python train.py --hidden_size=64 --intermediate_size=192 --norm_place="pre" --rope_theta=15700.0 --qk_norm=false --attn_scale=0.177 --lr_mult_down=2.0 --decay_shape="pow"
Each number is 128 + 32 x the weight over the matrix's rms, rounded and kept within 0 to 255. Layers, rows and columns count from 0. Numbers have three digits each.

# gate: layer 4 MLP gate, 192x64, rms 0.136, rows 124-190, columns 0-63
# up: layer 4 MLP up, 192x64, rms 0.126, rows 124-190, columns 0-63
# down: layer 4 MLP down (transposed), 192x64, rms 0.231, rows 124-189, columns 0-63
gate124:128111107060143139145140090074118090074121068130123096177149105169071076115088137111139166131134137111191077117161106166135081088125129113117116124124126145077113167102169142193100106109114150
up124:164125125122151109128073156188101109151158151129132099130141117174098135143069111100093147145153122170158083121067144204176131109140077052116158145123103127140184107140100094154078109174074164
down124:190110172109142136150118122128139178131184096136161061106198158156151089085078112106137111129128088101161096124097105163166065180144097076152167143123109131119169137083110115145086143170091124
gate125:122108144091184165093165160148119066172146097077125165171075093155142103186114097152066084128099147111093148125153153062118157154123142143084146107147125184132105156091162095128148103126160116
up125:130154116143140066041210137119206109142106128163083160161081168111085077123086100105094118120130155121089157162214135092208097132209172069100088124068141163128172058150127210155064077107088134
down125:147160140152112045023101106074194124122113186184095123097121123133079158130103045122075132119109141162092168181126051096153121128148149064149062116058086099127099105145142135135064159129109122
gate126:169139140143136111125138171150157141135111091125136094113160126169120171120102145119158109113135106170106148098127132114125102128128122144091174119095132165093131129058157096154053091104156152
up126:083134092087135137106120095162148104106131193086150130138109112166154086146127140122130132112164150166118154131120125150125116189185151174094109159123147106167113098135160119131140114128188116
down126:162139101162117099119140150107152114149101090154115118132195140175124204138094140147150104091126126151147110111171107111170167151146099179184155081098151148084104155089116135088074141087115101
gate127:129090171136177154114150115160154126086113204088100097182164092146108136166147112097130164140150200182157133122114115158074181157125139124148112134134105089136155151108053117105178164119148111
up127:177104152103121117096141159125108131170117177074102166149127143144169084084171130106170093164147105049115204076165114121128095198098110142156054042116115205129077121055105138139107175048140110
down127:111169174096135113132119172060119109106115153084134116156125131159114114106168135128158139157111051055089194136130186075072135188125046082131068136105074064137110197081125222160126090084194089
gate128:127135156080161169160181125172152178119174111111135137106170121122119113103091121139122184130179107100107117070136101148141156081096072167144140138089109098099198107158118182165051122145187095
up128:140135133194140136140063178075118196162101105188103097055144189058194119145222116062065189158165079115086035145135124108132121119179105137144104105109151137140109099081101093104114104138120104
down128:125095097123147190117123185159108197137076136142140156125148153149182068156172113110078159131169171180087034177119052130111141053158104158067084133115164093076114104126115060158054117150157104
gate129:122199214169131103105117113112146157099102070148108099133165076162085154133121154089150110110143160101147186069124146092140113145142065060069146102119135131110123073081129088138139127103201104
up129:126117110167124149092109087149157211172148123123084110157161121146102178164077103208166137090132136145089099098114178130098111090126134121150127086116134185134137083071100116175087146162162138
down129:151093104127123146149113160097077118117121115120174135135157138071150064116179116101083150167123101093158141165081125132143081109127191179124081167185126095126105118206079162099111161088097138
gate130:131139100155153142138121108092142139104106167188143138124106154149173188119111051114148175168124088175091114167119122117100081078131138107145108119124127167077064168067149083090109127159157091
up130:126173050131078155142140156189134084124124152093052101089152182062159180095135145214121135168149107125156110117127161113109156150089096139103160125150158155169154076154101124176128128122138154
down130:127138141138137155113131140069122098108129148162124139119164124114192085110167050123128114175176130122124129127080138092054091032119071111143132121095081158088073116071103105098179099170152111
gate131:102142151164120139105100101089165123122120097124098152148183081142178097133083082112075137134101081112075129116101160142117135096143092076121166128136193099141062120039123093146073119127163115
up131:139160121127151107122107141143155158120115126123148141131141115138106186160131154064064095112152131149166140101112102131096144117105138165112076134090064135116156154150117150104135152156147128
down131:127117099097117139150122082116166055118137078129081154151200148157117143195149105116068126149123157135142123096129184154143121126107089155059152101114167097123122115114119109152100123161133147
gate132:145136128069140132096120148133101152162144104129176153195098162094124136168091153166142147120104143153105097127121085115105146104141136133124117122093108154158153149133108154157085108150129119
up132:154123108067174101080121101130120119171141169055144156190099109136136105132158130117131139141142065152137139140105141098104122101132118079137100160117132164141142129143102130142101111154118114
down132:151071103146127038089124110101075122114128117108147142136134148130109103152106147164089136145097074143144111136201116139147150109142142122122124118114122122126116182113161150107098174122120141
gate133:158075078110056119160140144183134187193118119088099044155081087099163146128076095109104125124070157147192176147119109081108135111155066136122121105158127124111135136109115137071136126101133106
up133:098128165120118114108123130146145096144165118062114182157047085098191108098148135124148130120098122104143111094077150128097172091150146143144132111162116123102106094052139175165216100160066119
down133:187165090077119100080116169181123169080065111119106054105131135087159115159034140161161135147145120166148128109135194130117105133046068140135138129117125132170127101145111106126112154132160122
gate134:114085097136094179146165139105092078129148144146181097111116089176113083101055150149089114149129167153135125090140160167108115087177073099056102137148086185106160158139182102084129052079159097
up134:149097058102164121082125141136138084181068142154131109126146122157072158090046083091145140173157136108088099124107196025157122116093108094157177114098100153046136129097194160142136025058158140
down134:179098101121131122045110117102086199103066085215114141121109122114122146105125070085135141137205135108133176124074160202157177159136120111150083054101151180096150126082129112163133183138106134
gate135:130084088199093071117182121100120140028185099153108127134075131102126115147077124062159146121131157131144170172106104155134137135152169106115115081084128116168146099132153182156192109150133106
up135:129133106102116150177126137070152157103141119110084153121158161134122214131151180171071147155120006110071158158154139179087066100150100150144122108087163148145089137152147091203180113076110100
down135:126151121102189161115121133122153100161097108072123063141151146173082204130196164166053129135144133148139144146236164131153116113070144128075149117148160110079123176149085102129113116128139105
gate136:126103135105161104140157144173086154074180126073131112121129123126153141134114098163127154094119148115104124124072181067139050137142140140140091126075187136133106114148161130090174122150132125
up136:115134132137093160109163140118120153106140126100173122161109123112109090151128127168122172095080091120091168141150115146159069064143121104101155115080114187135151119169168115115166148142128149
down136:165113184121143101149116132118159139132123152176083110132087112156129192117118156076072088181134153152115105124123151080100117165076081170148092132129103104158114131126115135134105116100140135
gate137:095101153094150152097127042120168171186117129134074205154130117109133091124136105169117114167108104146101112171193100191093037103120163078076060110101134185102095155153103191113098153130177116
up137:109194143186129163161178140142143142163050167091156118178148150126110119121161146099109127175103156194146177131128040092157115073162102093170145123106149137137173124103137137103160179076142185
down137:136130132161132151171138078132106099138099156081113156177107138113058125166121137100153181121133201179078139126106060140170132098108136116183065174119153116122154112202081126106104119080083042
gate138:124111106153163189137135121077118066103122104124090145106128120091124068062090149102079085189142174172136114093189134144171135104135084133104119089109115132104088065187107096133128067140127172
up138:175118195120118164129149097108164210098115115070093135092102142120080068136122142124087121104120155100128192099168154198144097198138133098120168119091104102073129100164121124096183128109127129
down138:153190181144113091138134091148145154115156139104135108119144106216147135124144122190081150056092147101107144172095172119120127172148121089128168193079127134146151130099170126120138195130056155
gate139:145164120178172160091156115099144135084165165110086164081153103170164149105108152121102117139114118079143126158125143132097076078148141151155139123122144170096071074171153121139168084170177091
up139:109125187182117171189145110096138171127122134121150100062141148135124162101131144118104140111147158111120161120133090156122117106186138145136131122110134187130137119203082083127138145124119091
down139:153092147103091097155107110150141153173117127143171089181064151157115100088162122121120135116107085180081115128172093140163139179118144108140106149160133100134135127179069106124123200130074144
gate140:078116126185166142137112077138128059056197132098087166205162077154096188110114130195090074111141149142153132148143123178133073139128102096126184126092166102144086164181091091140039217127145172
up140:115119103147153118098121157158105178075114129156152141171163126092139057084144117111148071138118131118104186116086105174195183166141130130120153103065103069127129118114079125101099154151100182
down140:141099162091123127119168158083139188154162211119109099118132104124149138135108110072188148131152123093143104142152168073116185124133133108168120106173173140100166150160181139081172079088123154
gate141:154142212181060141114185174162203169098127068115134146129127059113166159133102103135096165110066114141152155093181102082124128121113163134116078189101142100085139132158198183100112175103176104
up141:172167065105151155141120117153141071097133123049124097135156112179106205155130147152083140098120085157086152189138095070127098142095073124123164084137193115135152177117124105128092154160167093
down141:177139240120077089105130101147218160103159115126170126133069122133178099135060124121124148103111182103145131089144123114148208079146169100110092135110123140104160154117163187082108150095095122
gate142:142092170170118173151216126134094185100142070149103159144147164135161099131072151110152154156131089140164188115120160083137178161152162122148137107060153100133094094147149096141188137152166105
up142:150141213109142096137082102141116168130118132126138090139126082132082119069221152131089163179179125088099128142120089111059129105128133109091173148139142071127178104107139100120128121100118161
down142:108127158137098145099142178151127150068147121160135147161151149124108150141127198106121085171139156127122201209161168106132144121145098102152172118110151115083115145139116114135169111169037139
gate143:159122136126109114106125139156114091110169124056122089082144152159132114140142101160130167134147106133136156156103173111174105181162105132139131134115122098139134103172155075090125126092105149
up143:133074155122108135140122123135073114146171149088107124158139136149129130087105130172168139160116043117147161119166148098083136158149177133129153144143135133130222144167113138095129106126084098
down143:111125107148105134099115134165119121063103122149162114146160141109092100152168168092160126121154156112115142163082136124171112162148096135117120161115151098164097084146132082132075118160142136
gate144:073139071096074123122105120158165114134103159141079105162143165104120141167147123091168175163159107146121097132144066122109133031086127116121075166158072129082132094158128152042147116121105170
up144:128125172110162144117126133042128101138123045131192131130139108153106148165145147120150128111056110155141154161118172139123144199148103162105162121124160098142208127121111161134055139149100087
down144:106117171122077129089095074147149094156120138142113147120157102142132141108146132106130152164128161169113146165154091131117130147101123151107019140143135111042165133139122125057063134098127144
gate145:131090064132166107114156129156046118133158049183088104135111106159184151131125079085112098178095114144143103117091149132151156169149137114123137109173179138114127152145142104173116120134168175
up145:125146192128141161129147147128140149139115180117147092121106170147108093138158174107122129163123164120172145179084157129106103128089136159150074117095114149122095138102126161118204140120133162
down145:174122133155170151126143110177145120144160148132127104141072089130164136154169071128155120123125132117189179064106185097153120147134118135096072110111078153164097155060131095114133138114136179
gate146:081102136150155157080094187119089116107134078114092165138154096143101135126160183134169142154141108132176108108132190153131118083135139191170113134114182098151065138150090062126131135134182137
up146:151120137146122189040105186097112139161157078100106131170162155081131136084132162218210154124088095154121177129143112126078174122150133176152110123157152133159123092124093141153105089137149136
down146:161071088101116132106113107116128127168143168160156123126155075123132194077113089114147075088096078141090150167141074144095123154127106099150121127150130179144139094129059144171148152119091194
gate147:108126134069152130159079120165132130117173133099157172140157107142122109192148081136099128121142163082080138098191155191153098112113074134095144132135136132163130150118057086073128150083050144
up147:103132125169131123110076118111107182086111116072087082122115091159090071145180075098108115152147189166132147167158163079116102130161109130122103139123046148167091114132047112134159129103129118
down147:069130109108125119110033125119079159109122128073114151078152096118109085142159125089109095146162151140085130126132140129145152139133079127110144154134118126129097142118052103179161074110130173
gate148:138120184101091114132103129130135198066121127173118105161121133148139187146190111102083184108207156154120206158121127131090070149082194157090088109073142094117126137128088095160095121099158127
up148:183136116135124132127158160132136154149155085133124131130149162096108092139139179103093131123073135147143147091125084164171163163163106117105186138169165143123100126093049164107115128112095094
down148:153171166113074147086118115133120139101126140127119131119153113173113134139131111132179163127188153117142115198133148065073106166103108107154123109140103151106160096159114112124081134115131098
gate149:145089178104102128163082150071126193096133096151137102177093129112175133145131115100093173090140095181098143149129134107085113144099101158124155107107177103152121145153083151077108173141097125
up149:147138119056107105154100131135167115120104129161114167131098120130143129126165136045095146141088120137121181108095136147109125101097143152108150156091165107100155112051079180191049179145132216
down149:089090146149130138130121119076091175124157101149121101118124125144118094127090133192121184130159133138150074145179125130065110158136110107112127112198109141150161125229168144079157118085121050
gate150:132149136127139182128139162134081116069172162141132170164147138104195134095151136113129147137081126133133089116075128119168075096115176106123142127129152146164102160172123026108129132103166177
up150:105113109108108114188114101105182122113114168086105088093156127131114167185146131145116144137116099167120114115156163130084159138135125177117099125101142118155138110114131166134108112153094076
down150:132117151143102141109159187139107127063175149146105159138162163108104077132140114124164100128165189132136144087103171134192100099140136086115153142117194128163124146093161095108099116172179168
gate151:127121110156115059125114145117067141138127041212150148144144095134174116108175118132037130134152153150146092114178169135079087143087151123084110050102132119110056155125101151162104124110160146
up151:145151186132114161170129122143134098104109115121129171093158126101139108098182126177188111123139100107165093057091146074118119144144118078112117174154053129130082160178106095129106086100142177
down151:175139122067076111195131093124089096105102146125097158136122156165146126095126102125153129132147130119125086098152150163155143095085187162135117138135134118113088099170080153177135112090168169
gate152:032130106074125127098113183160126124097133095108144094090116087159077145128160124105146157152132084136125129124080161143160084122154152191161136104120119133116129133132086154140182119155226145
up152:133123143091142115120150158107125150089086092109148119103136147078124182178120152093155124127104121037135118118163159130108108144128143129163139122173097144175075160122164175123183117077177121
down152:107084107121073143120113113117142143173093096129140116113137171093141195091142203177144141111053120120071124119084103156131112132141097091139122147127104187166125122064156150108172176124145107
gate153:118114164151129124086138134176164136159136081127130160105094155148121133137064223196144154152121171142122145153135126152068103114080153137126145157068141161096100109114176157110183092154115187
up153:188142113119169117119189105110134128096142138113159123085117136099109194164160076148157129132146148093140087160110142083176172143145117150111144156105163154130145124058142078124058177106112139
down153:128135126157124116098208165144177153072140125114148171100082157095151157148139129181116158156196147043141162139141167082106138071111143097135104180095128124140074175121181156100158105086160170
gate154:125145097081141130126143082124107131115086114135111097094182137155152120119181152101156161163108115126123141118136161124098175193145104096097152108128110144120124163143101163118156094125176103
up154:197118186129070115124118125179138154109140073148158095070142186153164132113123195150141140125192152121138120080141190151112135139120152151137129115069140133124109133124156105166136124089173143
down154:175111119124081040151103102142112157116148115123156067126115191152155129154129173154132125092147144167153094134162187118111118124130160121134126157113147126139149135147159129155114148096208165
gate155:179094123148167151179134139129184122134098033163127104108183214116107186146112134125096074118164102136150107149142059184136126077132141107101153116124163176076134153120135127099093078192140156
up155:158102209101136139167096195154146167154133137113131058093104182155042140085085129127134121162159129127159160139144110036173116189161154187097121123098124157142092138168103080108130140138121127
down155:147134205185072169148092197143101165144160136130144132145093124127165128141134111172144136067095163108167141150075215111130165171091159201140127146134084115138074169145172134152120182107152153
gate156:171105140168134159155171132140154093120160128083162102144111196148122053125130107147107132122094178167133086148155114127166094125199115105103073148097142076079129129108180100143106130157072153
up156:097127183125152107154107187111187113140159142138117130142145136176116201172199088141111155112111136125078083180121142110154054141097135102119063113136157169096179148100143113077120146115083088
down156:183158157119143111128102086109131099148088161120142163140086073084094186149134124124126116140087113102166152147091148169134126157206151170119154140077128150192124140046095094105139185121128104
gate157:134118123123152082129087116114100091095168094123098149157143105118123114174113130147112180107182078156173115129143145141118159113128141156077118130149163167163133203136110097088093138113074148
up157:115123024118127143156115142133048104114150083161143128168124147133140103152128088145108125075155047195149144152135129193172166063143064061127074138124158173101163127192132157127069138121152093
down157:123124028102108181153100095105105126119109097123142122086131118108136093127173089077115082095103101186139115151167132149197147138145085079150056134096094132080125073142152165119136131118158070
gate158:094116138122116150105150173194144132104191170129153172099144162124145097121138095083162131084144138132160171049123116191191138133162174115173115188070164124126174078105043091113131142157151189
up158:150120129193147124164114095103141119160115133107116072134100115152126169129122200165154125150148106131137101110153086053056159135168122116092101060098158179130155135109111162130129073128105089
down158:128160165116078090124085122185117136120163167087183164136099143104149119127077149124098096106194136112121133091151110105127128145146178106133071117104140085161139062143053176086146111186131133
gate159:154167124121176084090097141179159127149146119148155161138073106145113170189126144122131146161104047118137158127084147161124121176096106210111082104083140093184182077111137122166151097124205146
up159:128133134135168146053099161127137134136071138125101151146184081118119142188206152080131153154132149181083105146153130102115110119144109155116141122124115179157110155067112096110073143136118125
down159:164150131153171093049098144199153145119141143169154162107127130089065186176161145096175150161081111124151194155075142152130146134124099193091111137088126126173168088122171105119176103168160144
gate160:094110090115174184126122119084084104144168046110109153169163111125104096120145123168074121075118113110128156134191101156180119142154128102150201111115202130139182173134090102138118165112168133
up160:142087108172104105166129155117115151120133115199126202209151146153131106119185067114097113097106149155117121106116112147180153102125062116109116097081121163089138118133104108112129167114130163
down160:167105131103109106165147126126163162121078172115155110125082105138147124072082080117127137180158091114131139118132109092007101103134099127129102133151114128097088141180163118088174111122099108
gate161:085132134112137131154115083125128088110171159171092098138154112130171103162128138111175177157196084065080106095122157082113133090099098154117102131122115149145056136121174162116164171091173122
up161:136148126125222109122135138089162130116028121072106164132142105164099169140124119136155158122120138092099169140072115104095103143085086089104150063141166193137153158102117080071074143091132185
down161:099173124078163128116201139151146087119112084141130140161137134151117163114164134166171150185159140046114161182136108116109096078075085121159215100115127119096122196052151134075075113116144152
gate162:166107099158078117085168104138160100104114145168146116112156169102193142185070101123147102125172199161187112113139154153070113080104156107125191096126111102156129071121086148115113108122132125
up162:154134164126124125143168197123127161084114125110159166107097132146123132035137185145155222118132165139124058129181099101129147156134135144056134149161164081171060146163131078112096152120202150
down162:139079213133076161129117176186130153101141116127151151184124146160195047132102108148126193155146196151115088164104157104153179041096143108100130099121093083152109181140112168102147185124127157
gate163:085177114129128112127166121083126102153113100144103131122124155151109153137061161142134159127180175164126146089199083148133125058113119119162103163121181147124096166133151094134149073105168119
up163:135133119132060165129126124130123147133112112135089141110177176135152139117144123176135098115092139084071150129186135207114160158122120119155162090120133121138137109110158096121179081102180094
down163:096132149140154095150135144125127127120129129115148143175124104102141094155159106104067072164146082122110084151031142129123084127107097148091118081112116117142149120115107118137113185154085155
gate164:089149128195133149105148182100084078110115100154155131143158108156158135134174133124092100106098081073114131164103125134115086148139075114092139099135119124100126047114114152136057119182119085
up164:107139139127125153088150161090114108148173075142114128163138109191136138116198131166142120134100084140154115127102084128210095111209096084152172123110149075124141082114125087107163137098110088
down164:165089115126117126161067105195146131158170153102116106108116130155110143118075118092196135118070195154122127091140156096157200108162161129141130168112133181167152173149133098088176168126113146
gate165:175132092120070086101166108169109043168112086152158110146118113131178156125121098127143105123155207109132098145115139136056178094111146097126173144174167152183169156118144144111094142118120136
up165:172083106088066127102123111131192135142129121171158112170130160088112144157095120148070061101104129096139129143093140095139098154134136081112126122130100169107137081109126142135143182127124104
down165:069100155155149181105186156106119149095109187123138143114130119142084133123132140092112103128114074152133178124106096121176108180176113140129114103113127143070162143154104104152125105078121116
gate166:177142107140149147117115141138148173114066130148160138108138106178196087108131066057086167113096134105096146097091153115152128114107102126120116155102149099086087133114134130122091088185174105
up166:160102116142132155154086160136096208172069126187166118115163149138195152107112132124145165118157092098130097103122187156145167121113086104128105140130097116100126151106157106137114128171152142
down166:067071105140131116109108126073107073122136128098116083135134149100110134147122189184163138130041110150110093167190068128120103155162138111145159152174132192139092139125130106142105147127148109
gate167:097088123114128128118132129117127133133113122120084128158123087140122133104103106180143113122150103106134158123120145125162109165121152122139157137164120142137124124127101154157140142161078159
up167:121132099164114104121126145159130174172086197108126124138075141109134039148127146097200186149148155128147089154109117126079119138151141158155084144133082102099134080132142137087192123152139115
down167:146152136079118123129156142120095057127136084119140126120153129171105209123125124165128114090117133162126125077119127140168143139057093125145188074118136164150130192137106084147067128115128130
gate168:147156174170138092096147141142208116097179074143119133129116146089151103192065116135111177131173099128101128154148111177153111167159160177149152120143109155068091186146172134074150125190125151
up168:098040060158168093096114147123078078162143113089054089119088069152116141166114132137166169144162129056128089189154222180097181128155119106128090113148112140098076099156160143098202131107108079
down168:089084104170157008067155097144109145135097153091104098128062016131106097194064139140118145134136141123099128126126181209124132170159119141090090186134135126151136166175102162076176089175107142
gate169:137122138136132160127165160114131126153099114140154152112119183080152099138070114198083170115131103134153133152170125137092115044116126073069132108130191145149138094186182163138138111145111153
up169:141099125102154114081138135164135116137101125103133143127110162162052116087138121136106117120143201087130129118125150164181134218124074141116091084152074073144130119113142095146108120125181173
down169:085175094095132089104099151089110092109149133175145106144098117172116099120198116102110130091178157087110182141101135132126070124126123109109149113135122114115078136166107065139133177139075128
gate170:086083124096179145079077143175194146138148063113074123175136103118106081134027100130118077149192096095112099107131151111150133131184123092095080106135150129118118204155072132150143107139123136
up170:089130131097160100164139093061104085092141150113148075091149025159135055130194138156169096110064158126137117155052172137127108137122148136095138113149147110135069128122084130085024124151231157
down170:096164109129124097178208135150081127064150138142170141082137134225114076154187056142098128142082180071154184113124149112077112158047144137115096153132158123198174096134097104139093113168165125
gate171:113137151109123100122117156179129064092152143100165134156078087150105080110126138132176166115170192169147110159142124087118113133098101166117131155091133121132099130124078141114087109096156152
up171:103145160131123113115169183110128152114115134108130091102099134135101156134140170099154158116142189114117143182160111097154111138119119152094170144139122116100090119127124144132098088081126163
down171:124140115162144143097187124091159182145150160088105134080114136133171179143115103139188137085085178138125107153145081106178162127139142138137121136098142168128079141118147151119135102078101139
gate172:170069131164115141151186075099106092112128171201143147146113118154175077130116137105141136156112105148137072088125158241170161128126124061117102132139151136164152165126117121098152072187163111
up172:071121079155127121067184160115106189102126157121164115207088166104122078108111113133094128137155181111093130146163177152089118101155130130086100108154115176082132110105139194089205167085117130
down172:135163138115104127034175121103146123107202083119084171136148066125117112150072157106121120117167103126165109118106178170104149083154119056137110127136133124181152149169104140140193089161098110
gate173:119081095151124094104113163137097093122098126064169134145147152157132179177189156105095080132148101110118053131107128135131090132145057100140133076123068148129102126092170115096106128132145152
up173:153100140079086164156092110117134114105169100196100070141077166134140134117110097140118148067160146142128164098147152086099135122124136136133107140147062161144099126162187139110127166160163179
down173:093155149061216168126148111131157174164126139155145098097125115124137070083136137146089213131106118084125147104128175118161084177115138115122090126124155117107112162142154098163126091132125089
gate174:085176127136116078072132122134128125156146077175132136134127172070145115128110086103058193106115066121128136110136168198154119115153176121109051114114140121123143136092061120134149103150129142
up174:136091128091146107089120195059130160132148164157109113093140153091153128111130167109120072134142132095114160162111127104126107134124146141161175094093095114152134148076086131044191133122114087
down174:145112133090107120171147076115143113133136119099155122183122113123119130139098143140182166070093165124137118129152104106076107161105125097159108164157128140190135113151115144090101089143097130
gate175:144099114137124177174106118170153133152195075095145098158114064162122214101103097103135107106146088175122167140140126090132162129128116148169141148135100141119142175165203053103155118179122092
up175:142138111162112191126067134157122119151143130124124117152095119156175130138137112141111107102155108159100112111103121103128097120152098170149102178114103154156134155128154039194139127154097097
down175:128173125099160128149125097085126155164059153153097151117170157122112128131176152179106098168125155079079080110097139162155095100160142098082123165100110126138129119106097185122084163064167161
gate176:095063188085189120104061101137110131065133078139150098104166079165095132129133119096139124163121105178178171118151136159152116140151169106117172091201119091079135139152045142156113119166132190
up176:115172112173117130154118137132123058101100131154137182164128115088208094131126090143151101085134132179117046147129152143093105124095082126110125148115127173143139090120127182100153097114081093
down176:196110148128126136077086166147155132121170134104121092166158098163086124081119173136213161104149173190146105124114088107122101158124137062105178102139104120167084113113073184149146116151141133
gate177:122135106169179093082114165066170125124170117134087150131138081176110153147104142126053114172139116100187150114124136096139160136142076103129152086121183105115193123113094109119068164109154117
up177:138163087122082221158202166075106097130127184085088101142144141193157114077142078150171152106097137085115136147122083179118169096151105144109100154173141088149144155154086142124092157092094117
down177:109135186128088193121128063118111108149138143109063133146084158139159117097158115137221185114093108175066116161141126144116113099096175162143154162164143120120092107195103174115161176129097140
gate178:103192096124166110079128122154138147133129141195086152173073084118144103157135142133086160095138137136132065156135173141095120119148139082154087080088157204159143115150157112179152131141086164
up178:104137132106123113196169088095148109094123107095130123064171120140096157135119124101162062145064099079124130098178075144115146150065122084157122104160150081159125120145227119067151110119166142
down178:121133123117150080127122073118199152174095177103086106113119061141096125115126177132130114178177154123114153169137170189088135137161129089116106137155144069073087072115084179105082123143164165
gate179:181108158173123113110144099185139197124119120106138132182172136128205143116078114133123162172153119128134145152136139127106183071132137091110175131120173116103080129108154180169133107104136124
up179:073165125153156163099163150092177088197131145131102195099120173105165100143151165148073093134095150077095087186139100129086087119126118089126090145146115121133146172105138165129099099096084102
down179:136142139103160172111128163144198170184097098155132156128155170127156107165127167113107132133109181132138121162142093124073075101138125044078165077137137158093136172135096210105100104124076141
gate180:124166069110112199154184118116079144085113058122143195043169152138145102135110184151096128158156158130120162129126114119116136104120099188089122134143103143173092179152137091165143040086182118
up180:160121138111096173133082081131122182085079093057127069056107149153162190157086154166107135185185087077185170098191120064077195121113139173167212149132127100086115146166126153090190153074123084
down180:190174095130180161164117108168097146119080152061170119093182115175118146113080207158090151174102078149111075156145091104153120129102160187209168191114158138092091159090152180068173126103149052
gate181:114194114120070148143172135124152114172095188084143130136093143124129150120103133134178177132161138110147129176093083044097130102062098153155140135148076115117103144077131130128138086118123114
up181:135180149114119113077099142110146143154101135161109143157138167072139112093077116126140180109139151091101122111124095131100143120113119095170140094195128135135079117116121183143191068153118143
down181:114101123108156104119103141166082152103182087162155096112141110131124173165140138161067114112146099138161108080183167159202126174176109086091126084110126128143120181115140093129107142129141104
gate182:111050117099095104126223127149154062117122069109134111145141104166154116078150061100113133165138094127149130133140165106110106145119143145156073147123155175121110116172155177116170101099143169
up182:158172113112133155148121138095155062111167141125109129116159136179144184115126128140106043188151118095142151083116149101098134096105162153138151127137116173140115148073168083211162132107083111
down182:100075141134172108112132113157164064124086085063082112157105151097148133145142118099139100133108159134141151152133165143126119110147124152191114145083171096105143104156109198066157119111099113
gate183:095106162138184135150073144210156084126143112090125142124116058149194164083148110040150104153125142147140144107162093066159192168140103167140135144077176073135143125109132123100117140134146111
up183:164155151088103169144114101129142150122122131214137209128099096113180078149095138142099122074110150103146147182125116133128148169085104152148192089193115123101125159170132081124110098185112117
down183:181165089120111150096195187146140116092158154166142150128155123141163090167092164112128166140072138101144172154052166104116135166061130098089176109098089148153138126153103117148063122109154164
gate184:089134096166160098126154139151112102137134145121092124141190093146071100111166132101168111142078162129098152068116099133116116086179078087073118088083147194156199096120120122123079166172203115
up184:108162106114106110119149137147085108130106090070210156153137087140126113070166132127118124150149098114121187105147154111098106139087134245169153132097095109114102109154094138133182157160116175
down184:085107093150149134055131165130093158163134145132119140149103086197136108098150100132116084160141059102138095091109113085174114117110141168112140130116153083105156180080140111167150109119184159
gate185:167151066134172179116095108124128150148121131177082131201079125154138071157139142076154091128127084118134138156156112146100180124163108136148139102151124100145162081105071176105150116222165123
up185:099143099060098127119153141112119127093073091180165126167143218088106103117110138131180134061092255075103126183237065076148122176088094117164027157132095139152168111186179160099102036181098170
down185:124161121123136130052146104174071101141173093218169110075142164062097094037077117150169175157158165134148154166209090182158093168104145144122075169116072136155110140170210134124093094055093126
gate186:126093030072127115187184096137111058147169169074151194114169116160095134157124104059117142132081082082150113106115102085166112132148126194130153111148156103132137079181138140084142091160086152
up186:121050084098097126128159091146063137103140124151111110079112153213131090093130104082146108189080078155112177135105143108193135137148101201125121137057127071130083051153129125110169067146125147
down186:182140105151097086120127178079150169058105123113061169187112113137208099096173105093129091161106159188116173096098163186183177123153114152101120165071117112152180159099053143203131139156152154
gate187:081099127097146117086170101148105122139153132057126199125146089145147054123132140138129134118133087100151101141141118156093149111096150115126114150117200109097137145119147115140119112101120102
up187:121114113093144104138158122121088112112098091141127154114128080098164083144112115149130092097130153132138130126126145134136117125068144118152111148111190167116087161117130180114135100113089094
down187:181130119117177148152109147116056107106117101161131085093110138088096150152157112172139139053129127153117172151113138139157132143155143171207135116141095153115107117077153104143058118174127149
gate188:152139197092125192129138108120145148150157144088179110137147133095172190162170141146125111159132064094084140162124138125129136133140152116070115121171128122139110110097115082073128131165119117
up188:139135142117151149133044056167054147134155198092039155154067131172119083121125075097087208150185127141179105169073154125097118088161112174132126140181112081140117095212098096196223131131149147
down188:142122178121167159166077107143140217148101161106115145117033115117060161171147164087104068250139121157110124157076145118100136119156120136115162114143109118117178123224113132180129169138079184
gate189:116125195174117126073137120128157144100166130162037079210102158095065152120153130134095122160117134152121101143113087181137115124173163130156120112058160088132172089107093160096110116129118233
up189:098077103205144088151129122166168152143101093103095134154147164179057107079122143122161126144167135191230069090108138120114117151125127138166150081108113115100131112201101061157108153134100157
down189:118151114116144134145133150097029149113102158095218100155097152121167066196127137115110113163150086037108128096169147121087127167093121140103074132142122115087120126123130168134167158123187103
gate190:134093150074075120087116180112125112121112121086130147147143100189181125139118140145133125180124119115150163131168173120110107130088134151045129089073101136244132134145140159125132168108123112
up190:134114201128079105143087097053146100146126094111110139153137127191099179142121109109075130097162121107148141077088128104115138117105143171113176064104082162199115110111160124132168122152123128